Weights of a small GPT-style language model, trained from scratch on English Wikipedia: rotary positions.
Each number is 50 + 15 x the weight over the matrix's rms, rounded and kept within 0 to 99. Layers, rows and columns count from 0.

# down: layer 4 MLP down (transposed), 1344x512, rms 0.182, rows 256-322, columns 192-223
# gate: layer 4 MLP gate, 1344x512, rms 0.182, rows 257-323, columns 192-223
# up: layer 4 MLP up, 1344x512, rms 0.188, rows 257-322, columns 192-223
down256:63 50 69 61 52 77 48 50 66 71 36 65 45 57 60 67 38 71 41 56 48 32 45 32 79 68 29 00 87 39 66 39
gate257:49 52 65 66 35 30 59 67 52 31 42 47 58 43 68 28 48 44 38 49 57 43 49 35 85 35 37 52 44 46 36 53
up257:53 65 25 62 39 48 52 51 68 61 63 70 36 36 50 48 74 60 56 39 25 25 36 51 65 40 60 57 60 50 43 69
down257:75 29 45 80 25 18 42 43 00 47 91 24 57 35 45 43 66 75 36 31 44 35 57 28 44 56 55 63 38 44 59 58
gate258:55 55 58 29 20 46 74 64 54 52 69 38 49 47 65 37 58 52 34 46 53 59 74 71 26 39 54 80 74 43 48 51
up258:60 81 69 34 61 40 31 70 79 31 61 34 44 38 48 55 39 66 45 52 27 43 14 50 41 59 42 51 43 51 75 46
down258:48 71 67 34 35 42 71 55 66 43 57 52 32 68 81 45 55 34 55 57 37 70 15 42 59 26 56 64 41 63 37 38
gate259:34 54 71 41 56 56 51 46 43 41 36 55 61 41 51 68 49 21 61 34 33 28 35 41 60 68 29 36 36 46 54 66
up259:55 42 46 37 67 34 70 32 56 81 68 38 56 52 36 73 48 25 63 37 66 24 57 38 51 04 30 27 37 43 41 33
down259:41 35 54 67 34 39 57 46 52 58 38 47 49 40 61 80 55 24 35 71 68 31 54 48 59 80 90 27 52 43 32 42
gate260:49 75 45 58 55 63 64 30 56 50 60 28 50 54 27 38 40 71 35 46 30 52 40 59 64 28 52 24 51 38 32 54
up260:75 38 51 42 41 45 69 45 50 36 78 31 42 62 57 30 36 67 59 57 48 42 62 58 63 50 58 28 59 34 74 47
down260:56 53 45 42 24 63 57 63 28 24 68 48 14 58 56 59 17 24 43 51 53 68 46 87 24 53 48 62 49 35 79 43
gate261:20 64 24 44 63 36 44 54 49 22 47 33 45 45 57 59 39 43 28 47 52 48 52 49 41 74 51 66 70 48 72 65
up261:51 45 51 53 43 47 36 48 49 25 79 56 79 37 43 45 37 74 47 23 47 15 67 39 75 57 48 56 47 61 39 56
down261:51 70 30 34 38 57 39 34 62 58 85 60 55 33 71 76 52 20 56 62 51 65 40 48 56 43 80 47 46 39 32 58
gate262:63 24 43 63 47 37 48 80 46 72 39 74 39 76 43 62 53 62 37 74 19 46 73 45 50 37 42 43 57 40 37 77
up262:35 38 41 55 61 53 52 72 41 75 48 66 46 43 62 72 67 29 48 65 68 50 47 44 46 50 64 52 19 52 46 43
down262:44 57 55 59 52 40 41 69 52 43 37 58 69 50 43 51 54 52 43 90 72 47 60 46 43 10 45 69 68 79 49 52
gate263:51 28 32 52 80 56 67 60 55 23 51 32 60 40 34 43 31 70 54 35 46 34 29 46 66 44 60 24 64 75 60 78
up263:36 35 56 45 62 44 45 53 49 62 64 45 35 21 52 40 63 58 67 58 40 71 25 61 66 48 66 58 77 29 73 64
down263:32 59 62 74 66 43 50 44 33 52 57 34 55 77 51 44 60 41 46 30 47 59 40 49 65 57 58 27 38 31 74 44
gate264:59 52 38 71 67 28 48 42 54 38 28 47 64 38 60 59 38 61 52 33 44 37 32 30 68 43 34 38 41 59 41 58
up264:64 44 43 31 32 50 47 70 58 53 40 54 55 30 52 43 71 35 46 65 57 58 54 58 39 57 51 69 51 55 76 27
down264:45 27 44 41 42 57 49 42 44 81 54 17 56 30 42 34 69 54 47 61 38 54 66 35 52 66 77 49 50 43 55 29
gate265:59 50 46 43 22 68 62 42 66 42 29 46 49 48 65 50 39 64 51 60 41 46 39 50 48 63 21 47 66 44 69 69
up265:36 29 45 58 22 49 57 59 54 48 58 45 48 49 53 52 53 60 63 47 61 68 49 45 61 54 73 56 42 28 47 57
down265:63 27 38 29 57 48 48 54 43 38 47 43 59 64 59 42 43 52 60 37 39 31 22 74 47 54 48 72 38 48 33 44
gate266:58 51 61 20 79 82 67 58 36 24 44 41 69 51 64 76 36 46 46 22 39 66 51 92 53 14 63 52 58 51 75 72
up266:59 61 56 74 48 55 38 47 52 51 39 55 22 35 76 31 35 37 68 92 32 29 24 38 47 56 64 42 52 50 56 20
down266:41 69 88 54 52 54 33 33 29 63 30 50 57 86 47 28 62 46 31 79 34 41 41 54 56 76 71 48 72 54 53 53
gate267:64 65 62 43 44 75 74 58 51 61 45 46 48 54 68 30 25 42 32 59 42 25 83 53 54 59 59 65 55 53 41 78
up267:55 55 41 42 52 38 69 54 57 37 40 49 49 52 24 42 53 43 68 65 54 62 37 44 60 62 43 49 40 38 57 47
down267:42 49 56 79 42 33 70 39 38 41 22 64 49 54 40 55 72 34 52 53 87 51 44 34 66 59 46 55 58 35 47 21
gate268:65 47 48 43 39 36 59 48 60 65 44 15 33 52 47 48 52 69 63 55 46 69 00 66 87 53 52 32 58 43 47 54
up268:17 46 55 61 52 60 35 49 60 32 21 57 68 60 37 45 62 51 42 46 73 55 56 36 32 18 53 38 65 11 53 24
down268:69 66 43 57 57 57 59 20 62 40 63 25 49 27 23 34 48 34 42 31 36 56 64 25 26 48 26 66 43 63 47 14
gate269:31 63 53 46 54 68 63 40 28 48 38 53 34 43 44 85 57 63 38 45 37 74 63 31 40 23 50 57 32 83 48 45
up269:56 51 69 65 59 54 87 48 80 71 46 35 46 53 58 51 48 67 99 49 47 45 39 27 46 32 45 52 57 68 40 37
down269:51 46 66 69 73 22 34 53 65 72 47 61 45 61 45 27 52 50 81 62 62 47 49 40 38 55 27 41 80 47 45 53
gate270:35 27 50 25 36 53 56 48 57 36 40 63 37 38 41 55 74 57 53 51 58 55 27 41 60 58 76 48 41 45 46 45
up270:73 51 66 53 67 35 42 60 42 55 51 40 34 45 49 39 49 50 39 28 42 71 58 31 52 26 57 55 59 67 48 67
down270:60 54 50 80 35 54 57 37 65 30 71 47 54 36 58 59 21 54 76 40 68 40 39 61 60 46 43 31 34 15 67 38
gate271:17 46 28 84 34 44 60 65 39 55 28 42 53 46 49 31 59 42 19 48 35 63 67 65 43 39 55 32 46 52 46 53
up271:37 61 35 74 46 33 57 40 22 52 26 39 48 35 33 62 60 72 41 50 39 62 60 68 54 44 26 58 56 59 76 64
down271:50 40 62 54 30 22 67 64 54 47 65 57 68 74 63 17 28 55 38 41 46 42 66 49 29 41 46 59 36 71 45 88
gate272:44 36 35 39 62 43 70 73 54 63 40 67 42 69 35 46 14 76 41 53 49 48 58 34 52 51 52 56 50 56 44 49
up272:28 41 42 44 56 40 32 39 62 36 16 54 58 44 55 03 79 32 55 44 49 82 40 77 53 54 42 38 43 57 49 42
down272:33 36 82 43 85 43 31 62 47 27 29 33 43 68 61 15 77 30 65 69 50 59 35 49 67 29 46 48 71 26 49 55
gate273:51 54 61 35 49 60 37 43 70 21 55 54 52 55 28 66 50 64 30 40 27 20 57 24 36 57 54 74 23 41 71 24
up273:56 50 38 52 54 27 38 30 27 35 47 66 37 73 26 50 62 57 40 51 75 42 61 37 68 36 38 51 42 54 32 52
down273:61 42 46 56 51 43 37 46 54 42 65 67 60 19 54 51 51 43 43 23 42 62 85 60 51 53 65 27 02 55 43 48
gate274:44 52 65 42 64 92 88 47 59 52 61 57 52 38 42 53 43 60 59 37 36 42 36 47 79 26 29 46 36 12 59 71
up274:57 22 80 35 65 33 31 64 45 59 41 38 59 66 51 47 55 35 32 62 53 67 51 63 35 84 59 47 71 80 30 47
down274:63 57 50 49 68 41 19 54 19 77 60 55 58 78 47 52 59 55 35 46 49 56 60 39 44 50 57 71 64 85 63 69
gate275:33 36 34 82 82 57 68 64 40 46 55 16 68 50 56 72 35 59 64 66 25 47 74 30 50 42 57 51 33 47 63 57
up275:65 69 53 44 39 66 50 65 41 21 59 37 49 40 70 43 40 53 49 34 43 42 46 48 65 27 50 47 40 42 34 54
down275:30 29 69 44 26 66 55 71 67 50 36 60 56 29 41 62 57 22 43 41 64 54 65 41 70 26 41 38 50 54 50 59
gate276:49 51 40 30 60 35 61 33 44 64 58 39 55 49 26 54 07 61 67 56 38 52 57 80 59 42 68 43 37 42 28 53
up276:49 50 55 55 43 53 45 62 41 49 47 51 42 36 69 64 41 35 40 48 52 79 26 40 71 32 62 23 54 64 62 40
down276:64 54 40 88 60 57 15 54 33 48 36 54 45 32 36 74 40 38 40 56 57 53 40 54 55 60 48 58 49 56 41 63
gate277:53 26 77 59 27 48 35 31 31 65 69 72 33 32 92 63 55 53 52 59 71 31 30 30 47 05 66 52 63 74 19 17
up277:50 25 58 43 64 72 89 43 78 32 74 66 52 22 30 38 30 31 71 45 56 47 66 49 40 53 20 76 58 05 90 34
down277:63 44 46 92 80 41 48 62 38 52 46 52 55 80 38 55 37 46 36 64 52 44 54 59 30 44 33 49 35 63 56 56
gate278:76 51 61 50 47 31 31 50 67 45 57 69 67 41 61 39 48 67 63 69 55 56 64 56 51 31 38 31 62 54 41 38
up278:35 53 44 48 69 77 64 21 27 46 48 25 49 47 17 51 64 50 39 37 23 77 49 32 35 70 72 44 48 47 50 47
down278:39 46 51 70 67 60 31 69 60 45 42 30 49 47 29 43 55 50 49 58 32 36 58 44 32 48 31 36 43 38 56 54
gate279:33 63 58 20 31 62 75 37 45 54 47 56 79 23 35 50 32 39 37 44 15 67 68 46 37 60 39 46 73 35 46 43
up279:55 69 61 54 50 60 73 46 91 21 52 49 44 77 64 49 26 25 77 37 27 71 28 59 57 38 55 65 51 61 58 75
down279:39 38 23 69 30 48 59 23 62 55 32 76 44 41 60 35 27 21 35 42 65 35 23 48 33 38 46 50 15 41 59 44
gate280:42 44 57 49 68 39 70 53 32 54 27 51 43 30 64 50 71 36 37 49 59 62 48 43 57 54 61 64 44 25 45 59
up280:37 71 26 45 78 47 44 77 47 60 61 26 42 52 51 53 39 45 56 56 63 41 38 70 58 45 58 53 42 67 51 40
down280:44 55 56 53 48 50 60 36 65 62 52 47 53 17 55 65 40 62 62 66 68 55 17 48 52 58 58 40 26 53 57 26
gate281:56 31 59 38 63 09 38 47 63 34 45 48 37 59 71 44 44 42 53 30 58 59 39 59 24 66 56 47 39 26 26 58
up281:54 74 36 42 62 55 66 48 29 29 58 57 30 48 42 24 53 64 65 41 29 50 40 42 38 51 55 30 44 53 52 36
down281:56 32 60 55 56 35 18 50 20 69 57 62 64 95 55 34 66 93 54 43 57 39 38 29 46 28 58 57 63 41 72 32
gate282:71 56 46 57 49 39 28 34 50 47 21 55 52 56 47 38 44 33 41 28 29 44 56 46 15 40 72 54 46 66 57 24
up282:58 67 73 47 50 52 55 61 45 38 34 56 39 65 31 50 53 39 33 64 53 34 56 25 36 56 80 37 74 44 76 22
down282:36 31 52 41 30 83 42 54 75 43 65 40 54 44 49 42 75 64 64 69 54 43 40 50 50 45 68 61 41 56 64 49
gate283:60 45 50 37 65 47 66 51 65 41 71 47 43 56 37 44 40 53 64 29 56 51 44 54 39 56 44 46 62 86 59 58
up283:47 58 54 54 49 48 41 47 52 38 27 41 32 62 38 59 52 54 42 42 50 70 55 50 64 51 58 55 57 58 49 52
down283:55 57 53 36 28 27 34 69 22 40 39 41 65 31 67 64 62 53 31 50 30 78 44 59 61 54 67 48 62 47 62 38
gate284:65 74 57 56 51 35 23 63 25 62 48 75 19 35 47 50 37 36 53 52 59 69 62 44 44 62 52 68 46 65 49 50
up284:34 33 76 36 61 55 48 54 82 66 38 56 53 55 58 05 52 58 44 39 51 36 77 49 57 37 66 57 56 43 29 54
down284:55 42 31 63 31 57 55 27 54 55 45 47 42 65 46 56 62 61 59 57 45 44 49 84 39 26 48 56 57 51 49 60
gate285:45 56 40 54 19 43 71 43 67 55 51 50 45 39 41 61 32 38 56 25 54 37 49 64 42 40 46 52 62 64 79 46
up285:68 52 72 71 45 15 40 44 52 75 44 31 39 48 68 35 72 73 45 77 37 71 61 22 54 65 49 25 54 45 61 38
down285:37 42 62 41 40 48 68 50 38 51 88 34 50 59 48 53 71 80 88 71 45 53 43 50 56 54 67 51 56 38 53 63
gate286:29 33 49 50 43 69 43 23 52 70 40 36 76 21 40 56 68 38 47 61 33 58 61 85 51 76 47 51 48 50 73 44
up286:53 66 41 51 47 52 66 30 58 38 46 46 80 33 31 42 28 29 52 64 48 51 60 28 44 63 24 53 34 33 63 66
down286:56 38 53 55 35 38 39 56 62 63 51 45 41 40 47 55 56 72 73 44 47 67 50 23 43 57 27 62 43 66 57 56
gate287:62 57 57 18 39 21 53 56 49 45 51 40 73 38 08 59 51 72 56 48 84 72 47 46 37 56 48 70 39 42 60 26
up287:53 56 28 67 21 44 75 48 31 39 50 44 66 24 39 63 37 57 80 45 42 64 48 54 34 66 38 40 59 49 49 33
down287:43 57 43 55 48 58 51 45 41 59 41 62 43 33 25 46 46 47 08 34 30 63 47 49 60 13 50 25 50 45 53 36
gate288:36 69 52 17 73 53 38 63 30 50 47 52 69 66 30 61 40 46 53 45 10 78 41 50 18 38 74 47 60 63 47 45
up288:62 43 54 22 47 46 39 31 33 69 33 19 38 67 25 39 30 71 48 75 48 62 62 69 27 48 44 45 48 52 45 46
down288:55 73 58 61 85 23 56 71 31 61 40 33 52 55 60 38 70 60 21 17 54 71 33 44 62 54 50 22 37 48 48 78
gate289:40 71 26 45 35 31 86 58 54 50 60 58 44 49 71 55 68 61 50 53 54 30 57 49 72 50 46 53 52 69 43 44
up289:46 39 41 55 50 63 54 49 45 42 63 39 53 51 47 47 57 43 50 75 49 32 44 56 41 54 63 39 55 44 55 26
down289:70 50 72 64 54 58 55 32 73 55 56 22 61 59 30 54 62 64 59 57 15 39 16 43 54 43 46 45 34 51 62 56
gate290:58 30 44 56 67 41 41 56 43 58 33 42 50 47 63 38 65 59 79 86 54 43 59 66 53 57 45 65 46 48 26 20
up290:33 46 64 36 49 38 61 57 49 51 69 71 67 67 62 55 41 71 38 47 74 50 54 68 39 68 66 42 38 54 47 53
down290:39 71 46 47 54 28 59 74 43 30 54 67 34 42 59 45 41 62 49 53 61 53 45 63 65 47 66 17 45 48 45 64
gate291:60 63 54 50 20 49 84 64 25 57 36 66 39 54 80 40 70 24 31 59 62 31 60 41 54 75 65 27 82 58 32 57
up291:43 46 68 30 45 87 80 46 68 66 48 25 51 42 45 53 63 50 66 66 33 59 43 42 59 33 23 63 41 31 36 54
down291:51 63 20 46 23 37 82 69 58 46 50 41 32 54 61 51 53 45 24 60 42 65 40 51 46 22 49 31 35 45 44 52
gate292:45 36 48 44 48 60 47 49 41 54 46 26 50 64 73 55 55 69 25 40 52 52 25 55 65 23 45 72 31 46 53 33
up292:58 74 41 70 63 32 65 42 46 61 40 58 23 56 55 46 93 73 45 58 59 77 58 46 50 32 63 24 52 59 45 60
down292:54 58 57 54 33 74 56 48 59 73 37 44 51 46 62 57 49 58 71 69 38 46 76 52 67 89 50 43 38 44 25 34
gate293:80 46 30 46 25 32 41 24 34 46 53 47 42 73 37 55 79 27 32 32 52 47 64 46 35 80 53 33 54 38 52 65
up293:41 43 57 38 40 62 19 59 77 43 42 56 67 36 39 46 43 48 57 64 57 69 30 36 64 51 41 27 55 55 46 51
down293:38 50 40 40 40 49 54 44 65 31 48 31 41 44 52 29 60 49 40 35 34 49 70 52 51 40 49 48 69 80 56 54
gate294:50 42 35 42 55 47 45 64 75 34 65 65 61 26 68 71 57 53 43 64 42 58 44 48 34 63 51 46 62 54 31 50
up294:33 38 49 38 62 47 48 41 26 43 11 35 62 57 55 51 20 54 43 43 74 56 27 66 71 75 58 47 41 17 41 61
down294:43 37 60 37 68 67 28 60 58 34 66 47 43 54 73 55 52 61 47 58 37 52 16 63 16 47 49 57 29 34 27 35
gate295:26 41 46 60 49 17 20 68 58 44 43 47 48 33 49 48 62 54 65 46 48 38 56 58 32 57 31 79 54 42 49 47
up295:46 64 44 65 70 83 68 43 37 45 44 60 65 37 64 58 43 62 57 58 55 33 70 59 40 27 49 46 35 37 37 51
down295:63 43 33 47 53 52 63 44 62 65 57 41 24 42 51 47 56 50 59 35 42 43 88 30 44 63 60 49 49 33 51 69
gate296:45 48 68 64 33 63 42 67 74 60 85 55 51 21 42 49 54 43 41 49 51 42 52 46 29 39 51 62 35 81 50 00
up296:61 57 54 50 75 51 52 66 54 11 56 57 63 27 37 60 22 46 15 88 72 50 37 37 41 48 20 33 52 48 72 30
down296:33 51 71 38 63 55 53 55 15 32 40 51 68 32 48 53 47 37 71 58 90 68 45 25 35 40 66 53 54 76 59 57
gate297:49 37 40 52 31 44 42 47 60 45 63 58 64 57 49 48 41 42 20 24 68 54 48 41 43 34 82 66 44 30 30 75
up297:57 49 60 29 73 62 47 41 91 61 42 45 66 58 26 59 57 50 44 51 60 33 69 71 63 52 15 82 27 49 62 54
down297:55 33 28 47 74 32 58 46 74 77 26 57 49 39 49 52 53 70 56 63 41 63 62 82 49 40 35 34 28 59 55 51
gate298:49 56 37 71 50 32 39 57 55 12 35 67 74 54 56 44 57 53 78 74 53 60 69 48 58 28 44 57 44 45 57 25
up298:73 54 34 50 45 56 44 29 34 40 79 26 55 35 42 51 56 79 38 12 35 62 49 45 59 53 47 67 69 44 49 70
down298:53 68 58 60 58 50 60 58 56 99 47 55 48 54 54 66 36 72 62 36 63 58 44 51 87 54 24 49 57 49 42 74
gate299:30 46 40 41 72 45 54 21 35 25 31 53 52 45 19 43 62 47 28 39 45 83 29 29 76 40 40 52 57 73 58 80
up299:37 35 36 66 61 54 43 32 65 65 44 74 38 71 46 44 74 58 44 61 60 64 43 54 46 80 18 60 35 59 59 57
down299:71 51 68 70 51 40 52 35 75 54 40 67 78 59 35 50 49 76 66 22 50 54 59 55 34 58 42 52 25 34 40 55
gate300:55 53 43 38 43 48 23 49 67 41 70 48 67 57 52 41 44 48 69 55 65 68 88 40 30 54 43 41 67 27 27 45
up300:54 43 41 50 62 64 31 74 45 17 39 55 47 39 56 59 71 48 67 50 41 56 33 52 45 43 58 25 48 69 66 60
down300:32 35 19 50 26 70 69 63 50 66 34 38 38 63 73 54 67 36 33 53 66 48 37 18 58 46 33 34 23 38 51 39
gate301:61 34 48 56 35 22 51 57 20 81 27 56 64 53 64 48 42 42 49 72 23 81 52 48 53 47 40 49 27 53 66 47
up301:53 49 50 51 38 64 55 54 53 32 85 58 32 57 69 58 57 25 38 24 73 55 56 55 66 40 71 13 43 57 55 76
down301:25 39 51 39 64 24 64 28 52 57 46 60 45 40 54 64 53 51 46 78 37 48 45 43 68 40 25 46 50 58 53 63
gate302:62 96 45 58 41 48 63 55 31 38 35 25 35 49 60 54 36 61 81 54 14 65 35 63 47 35 55 45 45 55 54 59
up302:54 72 44 64 59 18 37 60 34 25 50 54 44 51 57 51 66 43 29 44 56 59 42 54 59 31 41 25 46 33 52 45
down302:66 57 48 45 35 21 58 57 32 26 40 42 63 51 68 55 48 38 59 52 66 36 32 46 23 52 58 53 27 37 30 51
gate303:41 41 50 66 30 44 73 68 45 47 24 67 52 35 43 43 39 69 65 44 60 77 74 59 73 49 60 69 33 69 64 59
up303:64 39 55 24 34 57 65 68 59 35 60 75 53 41 65 49 59 34 21 56 62 56 30 75 35 74 29 51 35 72 90 60
down303:58 61 45 18 63 65 21 41 79 63 68 44 44 44 55 37 67 56 27 62 73 32 48 52 58 57 49 12 57 46 39 31
gate304:52 92 60 38 64 45 72 56 54 17 78 29 34 27 75 73 33 42 37 30 64 38 56 43 58 33 55 52 59 50 42 29
up304:64 74 54 61 74 63 54 47 83 44 47 58 63 60 49 68 54 66 41 43 56 35 59 71 23 76 32 43 63 62 41 66
down304:26 58 28 34 76 45 52 37 60 43 40 77 56 52 64 68 76 41 56 60 51 67 49 30 38 16 60 19 38 39 48 47
gate305:39 51 41 25 31 59 60 68 45 63 64 59 55 28 73 59 48 44 48 51 60 08 41 53 44 54 38 23 61 58 44 65
up305:48 33 32 35 34 26 62 52 24 49 65 41 75 75 34 56 45 73 58 46 44 88 65 56 54 62 67 26 52 47 66 50
down305:66 65 41 67 41 47 58 30 63 71 47 56 44 43 53 46 62 42 58 47 42 41 52 57 24 13 44 24 69 46 51 69
gate306:56 47 34 47 25 48 55 66 33 63 51 57 38 52 69 52 49 57 30 57 55 78 47 29 50 52 47 43 58 47 84 63
up306:21 52 59 04 35 77 47 77 90 47 50 73 47 35 36 60 60 35 36 42 60 61 62 42 62 36 68 48 63 37 78 56
down306:63 85 47 47 51 55 60 47 74 41 33 66 42 38 45 52 42 58 76 14 66 63 26 55 49 73 69 54 64 42 54 76
gate307:74 57 48 66 69 45 50 53 59 59 39 36 40 50 43 49 61 48 58 63 39 56 24 52 41 14 72 43 35 54 32 57
up307:73 48 56 23 67 58 49 70 42 41 46 57 58 33 25 51 68 80 63 72 57 80 14 78 26 13 49 38 53 58 53 39
down307:72 76 51 62 43 49 44 40 28 19 82 59 58 66 30 53 60 37 37 51 20 55 58 42 73 44 32 69 42 53 38 72
gate308:52 38 40 42 51 43 39 37 39 51 50 47 50 47 49 63 31 42 28 47 60 78 60 62 45 27 64 83 50 35 65 36
up308:68 59 64 62 58 45 61 40 68 47 24 50 07 44 47 72 63 54 70 52 78 55 45 64 39 62 58 65 56 46 51 43
down308:56 53 37 55 41 73 52 57 50 38 62 57 51 46 55 36 37 69 35 62 34 48 49 29 44 43 63 54 24 49 57 40
gate309:52 34 27 21 36 64 56 83 49 47 48 59 69 74 30 38 31 28 74 40 57 64 50 26 54 58 38 45 31 42 33 27
up309:43 77 41 61 62 19 54 39 76 46 26 55 36 42 38 37 65 30 55 73 50 29 29 46 46 55 57 61 55 52 35 56
down309:43 36 57 34 48 38 51 41 21 56 58 54 66 56 66 72 63 57 47 45 49 45 60 61 42 18 34 48 46 62 29 55
gate310:49 40 23 56 42 89 55 55 17 60 22 64 14 37 88 50 51 44 53 17 75 52 33 42 50 50 21 30 55 33 54 60
up310:53 35 35 58 33 53 27 58 61 40 56 61 42 52 65 29 46 30 74 36 57 54 51 44 56 50 46 34 57 69 39 52
down310:41 58 62 55 61 52 49 52 55 11 57 60 41 40 47 51 55 44 98 49 59 62 46 48 66 53 47 34 54 40 60 16
gate311:80 39 81 39 66 34 47 78 36 59 21 55 54 41 95 79 36 30 57 45 64 25 62 54 59 46 43 69 15 47 51 76
up311:47 54 56 45 29 46 42 81 41 68 36 41 64 53 29 37 30 41 49 50 62 61 47 44 43 36 50 65 22 46 63 51
down311:33 66 20 38 39 70 32 71 63 52 40 45 40 48 53 39 50 78 55 55 38 68 43 45 75 33 60 85 51 68 34 60
gate312:38 77 57 25 81 38 60 37 43 63 25 43 37 51 59 18 36 65 47 29 30 56 43 45 55 39 64 18 46 47 38 49
up312:64 54 58 55 34 52 65 61 60 52 62 32 60 57 54 58 48 38 62 30 60 51 41 36 59 59 35 50 47 34 41 65
down312:53 60 59 50 37 64 55 56 73 43 55 19 44 71 58 29 34 55 42 28 41 59 54 34 44 36 50 23 66 38 63 77
gate313:33 42 66 44 92 62 26 40 53 66 55 46 54 70 65 66 35 52 48 54 54 66 44 44 21 50 47 79 48 69 64 42
up313:57 67 46 40 38 67 58 52 28 65 20 71 43 24 57 62 41 29 37 45 35 36 48 32 49 47 56 74 64 54 84 60
down313:50 61 78 50 48 48 45 51 44 62 46 57 40 25 52 71 46 48 52 61 72 65 31 42 31 44 43 54 70 50 46 53
gate314:60 52 57 48 33 39 76 44 56 65 56 63 42 48 33 42 65 52 47 38 62 36 48 36 82 64 48 45 32 34 48 53
up314:38 59 68 51 59 32 57 30 52 53 55 53 69 49 57 62 56 40 40 32 68 41 66 39 40 67 33 58 43 47 65 24
down314:58 33 47 46 57 47 64 30 30 55 81 59 31 65 46 55 87 72 50 57 53 53 64 33 19 56 56 36 42 34 42 52
gate315:72 38 37 70 61 50 60 54 33 61 59 44 40 41 73 33 49 42 83 50 68 62 49 68 70 42 20 54 54 27 17 60
up315:54 45 36 58 78 61 45 41 74 49 45 39 33 54 29 55 39 38 42 61 48 64 27 77 71 72 51 63 53 47 31 74
down315:54 53 58 66 79 09 51 49 83 53 57 51 54 33 34 39 56 23 76 57 67 66 52 55 37 44 38 30 49 49 51 67
gate316:66 42 40 53 89 24 42 15 61 43 55 44 70 48 64 50 63 76 35 31 44 22 49 55 47 44 26 71 57 51 66 56
up316:71 52 55 65 73 50 50 55 61 59 37 63 56 39 46 48 33 41 52 50 30 57 55 48 39 69 51 56 52 35 65 47
down316:34 68 23 42 30 34 47 63 58 71 59 45 65 38 54 51 61 34 65 35 41 47 43 53 50 53 43 28 28 57 50 27
gate317:30 60 61 29 34 62 70 55 77 58 53 54 51 65 37 43 56 28 35 62 44 50 78 31 54 54 57 70 67 51 48 51
up317:19 32 46 55 24 55 46 57 63 71 65 41 60 67 45 41 42 35 47 55 42 53 22 54 42 48 66 41 41 67 35 71
down317:53 52 71 45 47 37 41 75 67 58 61 69 47 41 39 80 67 47 49 63 50 46 35 27 37 44 67 27 78 40 27 66
gate318:57 54 78 41 39 35 58 51 63 50 47 69 61 39 34 47 37 44 33 47 51 64 79 85 44 55 41 73 49 52 52 51
up318:40 45 48 36 60 41 57 37 37 56 50 72 58 63 58 37 44 51 37 67 42 30 29 28 56 45 52 80 57 72 60 31
down318:64 43 76 18 24 61 23 45 50 48 79 81 61 23 39 63 70 62 76 43 63 56 76 56 52 31 30 46 77 54 43 53
gate319:42 51 55 56 27 48 25 56 52 36 51 70 40 28 45 56 72 71 47 64 22 60 51 45 37 63 37 72 21 66 33 62
up319:65 85 68 62 58 26 52 47 72 56 45 96 36 46 48 72 53 59 81 60 46 35 24 45 48 43 67 47 37 72 67 68
down319:31 34 41 47 33 33 54 47 26 64 61 39 42 66 57 51 44 42 54 50 45 47 45 60 38 08 50 56 41 71 36 39
gate320:46 49 43 44 04 67 51 35 40 42 45 66 44 66 57 20 40 55 57 46 47 43 48 30 53 67 65 62 48 10 56 42
up320:61 48 44 32 35 67 61 53 50 43 67 64 27 60 68 27 42 62 49 44 58 57 36 60 74 47 66 62 51 63 50 36
down320:52 34 51 52 79 64 48 76 61 38 39 63 37 32 35 33 46 53 51 65 44 00 65 56 48 78 66 40 46 25 52 52
gate321:41 47 34 62 47 17 64 53 51 47 28 70 89 34 45 59 45 65 40 59 61 65 43 22 38 61 38 51 65 42 33 59
up321:44 47 29 48 37 54 49 41 24 36 35 44 61 69 48 29 77 46 63 48 67 58 60 49 49 35 23 42 69 51 22 34
down321:42 55 31 31 42 19 31 23 53 56 33 75 74 36 46 58 64 40 32 42 73 57 49 62 45 65 31 55 47 62 08 56
gate322:42 59 33 58 27 52 82 34 37 44 72 42 39 43 60 41 49 62 34 34 41 45 23 39 51 62 39 76 32 55 65 49
up322:12 52 56 29 58 46 29 43 47 48 54 40 38 51 15 77 32 75 18 84 27 47 47 46 40 77 59 40 59 42 63 57
down322:70 76 48 22 50 43 55 50 16 61 42 17 42 66 56 43 62 59 61 66 64 57 28 28 15 13 46 66 56 52 38 42
gate323:60 46 31 63 29 82 64 52 67 74 55 47 67 39 58 55 39 21 45 46 54 67 74 69 59 78 58 46 22 43 39 32